Each number is 200 + 30 x the weight over its row's rms, rounded and kept within 0 to 999. Layers, rows and columns count from 0. The size before them is the row's rms in percent of the matrix's.

# layer 16 MLP down, 384x1536, rms 0.0716, rows 0-33, columns 576-671
096,225,211,215,173,184,193,169,179,171,223,203,174,197,194,246,167,200,212,175,221,227,233,197,180,189,201,190,217,223,223,228,201,230,216,195,165,185,205,222,197,169,159,273,274,205,227,223,169,178,197,159,249,168,190,186,177,194,157,177,174,221,206,185,222,173,131,202,259,173,166,215,193,190,214,206,180,191,173,191,257,197,221,196,166,194,187,217,232,245,175,187,244,166,202,159,232
099,227,191,179,203,256,191,231,226,231,217,240,230,192,256,209,206,191,183,225,244,233,209,226,184,197,235,167,207,175,216,224,202,170,213,245,174,162,209,217,210,186,162,174,156,200,194,179,182,201,185,223,200,172,190,224,199,198,238,191,208,127,232,162,215,190,252,244,192,262,139,197,226,168,195,191,202,231,242,174,245,220,216,199,216,234,200,235,207,237,221,257,197,176,153,230,161
105,128,251,185,239,219,158,170,170,205,274,111,162,198,214,219,235,180,201,169,195,165,205,169,199,252,152,236,192,189,195,238,203,244,183,167,259,176,231,305,193,205,247,205,193,196,240,178,184,149,217,199,236,227,244,197,239,197,279,161,220,260,189,239,202,215,141,145,237,111,236,200,199,248,259,236,247,189,133,210,216,148,183,205,173,181,235,231,165,240,211,149,225,193,167,232,209
104,179,175,205,222,204,163,210,230,174,219,209,233,195,187,198,179,209,220,219,215,195,216,248,192,185,178,143,206,205,240,226,197,244,141,228,207,233,187,198,208,206,205,163,219,203,215,168,176,188,223,211,267,175,210,214,194,212,197,199,201,202,157,168,243,142,257,146,243,256,197,186,222,194,178,229,128,195,224,145,237,213,233,202,161,190,166,209,183,267,215,209,207,141,204,243,180
101,208,181,237,214,211,209,268,218,207,194,227,234,208,196,264,207,176,217,132,158,178,198,137,234,185,222,155,240,222,172,178,185,153,195,167,206,220,177,253,210,223,221,248,209,185,184,186,258,197,215,167,167,186,220,197,171,203,246,226,228,169,197,157,213,202,141,186,177,235,187,213,229,205,198,240,250,171,119,151,183,231,171,204,195,141,260,216,185,207,230,257,154,224,199,189,174
105,164,215,179,194,168,176,201,200,190,180,189,215,156,175,146,244,253,192,211,188,127,169,160,258,229,189,246,178,244,180,231,204,262,216,217,238,173,177,191,214,203,212,192,226,195,151,214,196,181,204,199,142,254,211,181,251,205,190,237,264,184,203,188,170,154,213,234,227,208,207,183,187,198,186,241,218,179,178,256,185,185,164,202,260,183,207,208,170,112,202,184,211,210,174,223,207
099,227,226,258,176,158,205,198,177,208,136,240,201,175,166,215,227,191,192,183,187,169,142,172,192,182,231,137,169,151,171,182,197,174,220,140,198,189,198,204,179,180,196,198,228,193,180,196,169,210,256,197,208,199,214,186,193,197,176,204,208,161,182,174,231,163,183,238,175,202,195,206,257,161,161,190,231,183,167,237,160,180,213,199,243,197,220,242,197,178,175,234,190,199,190,206,185
096,232,183,273,200,187,267,211,185,228,202,224,227,243,156,216,200,193,213,165,163,217,191,165,210,199,197,180,191,217,149,159,217,220,214,213,191,170,149,227,188,245,253,226,277,196,213,201,154,218,280,185,225,205,194,184,216,216,160,252,216,217,199,205,189,232,212,225,160,217,203,192,205,230,210,219,205,181,252,211,236,204,181,199,205,207,218,150,210,192,204,266,225,241,214,187,205
094,143,159,171,219,203,216,127,237,196,158,228,213,172,203,209,203,211,196,143,232,185,184,263,242,235,202,242,201,150,163,169,200,155,230,151,212,219,238,223,228,177,240,262,258,207,166,211,209,208,282,219,225,233,237,171,210,208,203,178,218,202,189,171,200,182,216,195,181,162,221,195,197,233,142,200,188,130,204,153,201,218,187,200,227,218,239,208,220,235,204,194,195,203,201,251,259
102,198,200,216,213,207,201,183,179,220,208,256,213,200,152,125,231,200,184,188,194,218,190,202,244,187,190,202,160,131,204,175,214,183,205,195,220,161,197,212,198,234,234,142,226,200,174,237,207,190,239,245,201,263,195,217,279,210,180,216,229,158,187,179,198,237,236,159,164,185,161,228,187,198,166,236,135,203,237,217,168,168,203,200,251,269,189,169,272,188,212,224,218,189,197,180,218
099,251,130,196,173,224,154,202,220,218,215,252,213,222,187,234,219,221,209,213,163,219,178,229,193,187,215,217,244,195,172,198,194,213,229,202,184,171,218,176,215,191,207,233,198,196,185,234,200,217,203,210,257,212,205,224,212,216,208,195,199,156,212,153,209,202,192,216,198,162,248,255,175,195,181,205,238,205,183,217,204,229,192,200,227,214,188,169,218,220,266,215,166,248,203,184,215
099,188,208,176,169,237,133,217,220,180,232,177,198,243,211,216,156,188,170,216,225,208,206,253,136,172,194,189,203,204,251,213,197,170,192,249,196,202,210,185,191,218,142,194,178,205,213,180,201,179,146,199,169,187,196,192,159,189,216,201,197,220,206,209,215,174,182,222,253,216,189,169,208,155,218,169,178,209,269,175,173,186,201,204,150,212,191,251,179,227,164,169,225,164,227,201,204
097,196,171,187,221,233,158,248,247,251,195,207,132,236,136,253,174,207,198,217,198,201,195,236,169,230,203,173,209,185,158,185,208,200,158,224,221,166,243,225,200,198,163,184,163,198,188,211,181,165,190,176,198,227,173,206,196,194,195,197,235,269,114,107,209,200,193,171,231,248,218,193,202,188,268,200,211,201,209,178,235,153,215,202,263,213,181,215,218,158,226,209,225,172,258,201,170
098,213,208,274,189,156,188,166,187,215,145,143,196,248,224,208,191,166,210,190,208,210,180,161,205,213,203,240,201,137,218,185,205,215,244,213,239,194,276,230,218,214,234,151,195,195,204,184,232,207,176,199,180,225,204,176,240,191,235,183,215,139,220,186,124,225,175,199,162,294,209,232,227,199,158,179,161,195,212,179,180,236,213,202,204,174,240,206,179,169,195,187,167,204,225,164,161
097,185,217,268,161,214,214,230,140,200,164,220,211,174,200,176,208,248,200,186,216,183,186,207,168,150,216,211,191,225,232,168,201,219,215,195,172,233,191,225,210,159,164,186,242,200,173,176,172,188,229,168,147,237,213,175,181,196,208,186,208,226,207,184,154,163,216,226,193,206,169,245,202,175,199,199,167,157,224,221,204,161,165,201,232,176,180,218,184,203,224,194,205,227,222,171,184
099,195,189,203,201,207,237,150,180,194,152,192,192,208,209,230,205,196,213,217,262,215,197,202,235,199,175,189,236,205,216,169,199,184,162,179,233,270,160,213,228,163,131,242,224,203,132,197,230,166,244,182,194,167,205,231,185,202,217,173,208,212,242,227,216,192,171,222,200,181,235,195,178,242,189,224,213,178,204,176,170,212,187,196,238,181,207,240,234,185,231,171,193,170,192,140,215
101,210,223,242,204,197,179,208,215,182,204,179,180,159,163,214,213,331,210,153,240,156,201,169,151,224,195,219,195,138,217,216,181,166,187,218,185,212,212,208,230,179,162,204,238,200,171,261,160,214,138,260,196,253,185,229,151,202,241,182,217,199,175,158,223,207,210,149,197,172,169,151,219,208,242,143,170,203,155,191,255,213,194,202,184,145,194,263,253,246,212,179,234,127,231,236,172
100,186,120,209,187,165,187,196,171,183,230,180,218,237,197,197,205,218,199,187,187,144,206,185,218,271,209,151,215,193,226,203,214,160,140,231,273,170,212,293,194,127,182,201,149,199,207,163,191,235,218,243,211,208,217,130,211,194,239,165,198,193,195,206,161,190,149,202,217,184,239,222,183,256,151,244,251,242,205,232,213,202,191,201,267,220,200,186,222,184,177,173,228,214,206,198,209
099,225,212,164,186,185,206,161,221,204,211,158,247,199,178,184,182,257,192,180,252,203,208,168,173,184,212,249,171,180,189,140,208,154,173,160,161,181,227,190,165,147,232,184,237,191,185,193,237,177,245,180,238,196,235,193,144,200,198,186,170,121,210,194,203,165,161,205,128,99,202,196,215,215,145,132,224,126,221,224,209,245,220,195,134,186,212,202,211,156,198,194,156,212,192,202,222
100,225,138,131,164,161,201,203,233,169,250,204,276,218,212,228,238,208,201,173,214,199,205,233,222,216,125,191,273,210,244,199,212,163,197,212,304,254,186,201,179,253,216,215,205,186,285,227,175,195,179,145,186,208,217,205,274,206,198,236,162,164,160,168,210,157,149,217,202,235,206,229,212,226,198,226,205,196,181,220,224,163,201,199,244,237,247,211,190,197,203,219,253,197,177,166,233
097,195,175,189,255,157,194,235,260,189,194,210,176,174,175,210,188,150,208,185,187,211,247,182,211,216,253,140,220,236,174,184,205,197,217,151,200,150,221,177,224,211,196,173,206,197,220,201,180,200,249,255,199,226,200,169,207,201,270,223,243,198,195,170,246,258,221,209,191,220,163,167,226,187,203,207,212,200,174,167,211,255,209,200,236,193,178,288,160,225,238,266,254,214,275,248,202
098,205,216,254,221,225,240,180,207,175,164,175,169,250,225,166,209,207,241,197,225,201,168,213,167,194,209,216,180,174,226,232,198,168,218,173,217,205,210,178,192,236,207,235,186,213,177,157,117,202,179,176,155,178,194,192,211,200,232,196,240,114,202,184,219,189,189,225,198,180,203,229,182,223,170,186,120,212,126,177,170,136,189,201,224,212,180,231,197,197,211,231,145,223,210,172,205
100,209,238,227,221,199,207,161,154,121,184,194,190,222,182,199,182,231,184,127,259,172,245,244,179,199,219,135,208,189,152,183,214,185,222,164,197,164,218,203,191,196,156,198,224,197,179,183,228,237,209,229,130,202,222,196,196,204,166,197,251,196,214,178,232,227,193,201,215,207,141,191,183,226,187,187,216,178,131,159,143,270,246,201,205,226,193,213,196,201,193,177,253,189,252,167,192
099,228,182,192,217,231,173,200,190,200,142,209,197,152,184,177,244,247,212,202,245,233,185,251,211,238,137,197,190,187,234,202,198,140,143,166,165,197,156,174,190,137,222,202,190,193,244,201,189,218,211,291,224,202,214,170,210,213,203,215,119,263,190,270,181,201,212,181,224,223,169,194,212,182,170,256,220,224,190,216,203,198,192,195,178,196,224,211,242,212,171,184,163,183,158,196,164
098,191,192,190,225,250,147,188,262,165,195,193,185,199,201,268,208,219,171,249,194,206,176,213,172,201,241,178,194,185,200,198,201,183,191,177,203,123,205,163,172,175,217,213,205,209,233,233,191,151,205,159,251,179,232,212,171,199,235,194,167,210,214,162,156,225,212,221,197,176,255,203,173,166,230,182,179,220,156,213,171,180,197,200,241,257,170,152,126,222,223,171,191,166,210,247,153
105,187,222,168,206,240,168,228,239,205,205,206,178,230,235,157,208,228,200,272,241,215,190,208,241,205,159,190,261,257,190,247,199,241,195,219,215,182,191,174,222,193,262,256,200,201,214,152,232,205,232,193,166,250,180,226,154,193,223,199,160,188,244,217,222,176,213,189,220,184,211,163,191,228,237,233,166,221,187,205,209,206,199,191,225,154,168,182,188,179,280,199,188,205,231,182,165
100,204,158,181,227,221,154,249,215,150,165,187,290,197,199,126,216,198,192,176,207,230,223,228,203,247,241,184,191,227,202,219,213,246,203,230,183,162,248,199,177,214,215,165,223,200,187,228,227,259,195,193,174,179,196,209,205,206,192,185,178,222,216,159,171,209,198,191,211,219,216,186,199,239,195,161,228,215,213,250,204,168,193,201,208,235,232,176,186,200,242,212,192,203,202,195,156
098,212,282,176,216,145,254,233,214,195,226,250,187,197,202,217,217,191,222,203,214,204,216,170,215,257,158,204,236,196,107,198,198,180,140,222,246,211,195,220,187,178,194,208,217,211,191,176,248,227,211,234,211,258,216,206,239,198,252,221,188,204,211,238,226,212,207,174,171,202,211,153,180,215,218,146,221,209,200,206,259,205,168,204,180,191,199,157,239,216,191,214,202,191,225,224,107
097,223,243,150,208,176,146,166,227,173,236,186,220,174,222,196,220,233,192,208,240,216,180,209,184,179,180,138,147,174,146,252,207,211,169,186,285,169,191,288,209,180,147,163,184,197,201,211,210,184,153,196,218,217,197,224,177,201,246,214,179,198,197,202,171,220,223,215,250,216,191,125,183,190,259,223,229,232,210,163,103,171,192,199,199,197,164,242,190,239,150,188,200,211,172,205,188
102,215,259,214,218,211,152,189,207,218,217,210,145,215,208,220,157,210,204,154,186,194,216,208,204,153,173,231,169,181,196,176,205,231,223,151,195,164,188,224,192,174,151,158,190,199,221,184,265,191,192,150,234,193,111,168,222,199,215,219,235,175,163,214,177,201,236,184,143,119,185,203,208,242,234,161,209,148,238,227,229,186,218,204,174,161,166,199,224,193,177,239,204,208,189,203,180
100,232,265,212,172,182,211,213,185,170,188,206,231,189,184,216,144,227,189,265,178,190,208,208,233,259,209,150,121,197,219,191,192,266,198,211,195,187,237,195,224,202,182,225,201,202,211,232,185,221,195,240,190,150,204,224,228,198,164,178,219,208,209,226,222,200,247,214,225,188,199,219,233,245,252,141,224,128,226,233,250,160,234,204,221,210,162,205,257,231,192,215,226,190,187,218,275
098,163,198,209,227,219,192,218,231,201,210,172,149,191,221,186,167,187,201,169,207,169,154,196,171,199,249,209,228,211,184,183,209,157,151,186,184,195,258,200,183,188,167,236,218,200,188,169,146,198,187,205,219,202,226,219,233,199,158,211,183,207,183,195,169,160,206,228,173,208,200,244,191,180,179,214,193,216,207,196,207,201,225,197,192,207,178,215,232,223,175,199,190,242,206,162,235
104,228,174,135,189,192,225,199,215,180,206,209,225,195,280,222,222,185,203,214,254,139,218,220,190,160,180,186,152,231,191,222,206,220,219,172,221,238,205,153,208,199,205,202,167,204,192,251,216,190,208,199,210,219,186,191,223,203,204,246,173,262,159,207,209,209,179,228,204,200,208,150,180,146,233,202,155,192,190,184,163,219,145,207,195,174,238,176,177,182,189,256,203,188,229,248,201
097,211,131,246,194,162,221,213,225,180,218,224,203,133,206,238,207,181,174,167,204,161,189,203,194,192,203,167,183,195,214,180,198,144,188,216,190,215,173,200,185,280,265,231,163,198,227,165,158,182,196,232,238,196,137,281,202,195,225,202,190,208,239,237,192,223,238,202,224,251,195,222,171,237,241,194,214,202,164,198,238,207,199,201,274,185,204,230,152,257,200,186,169,219,170,217,204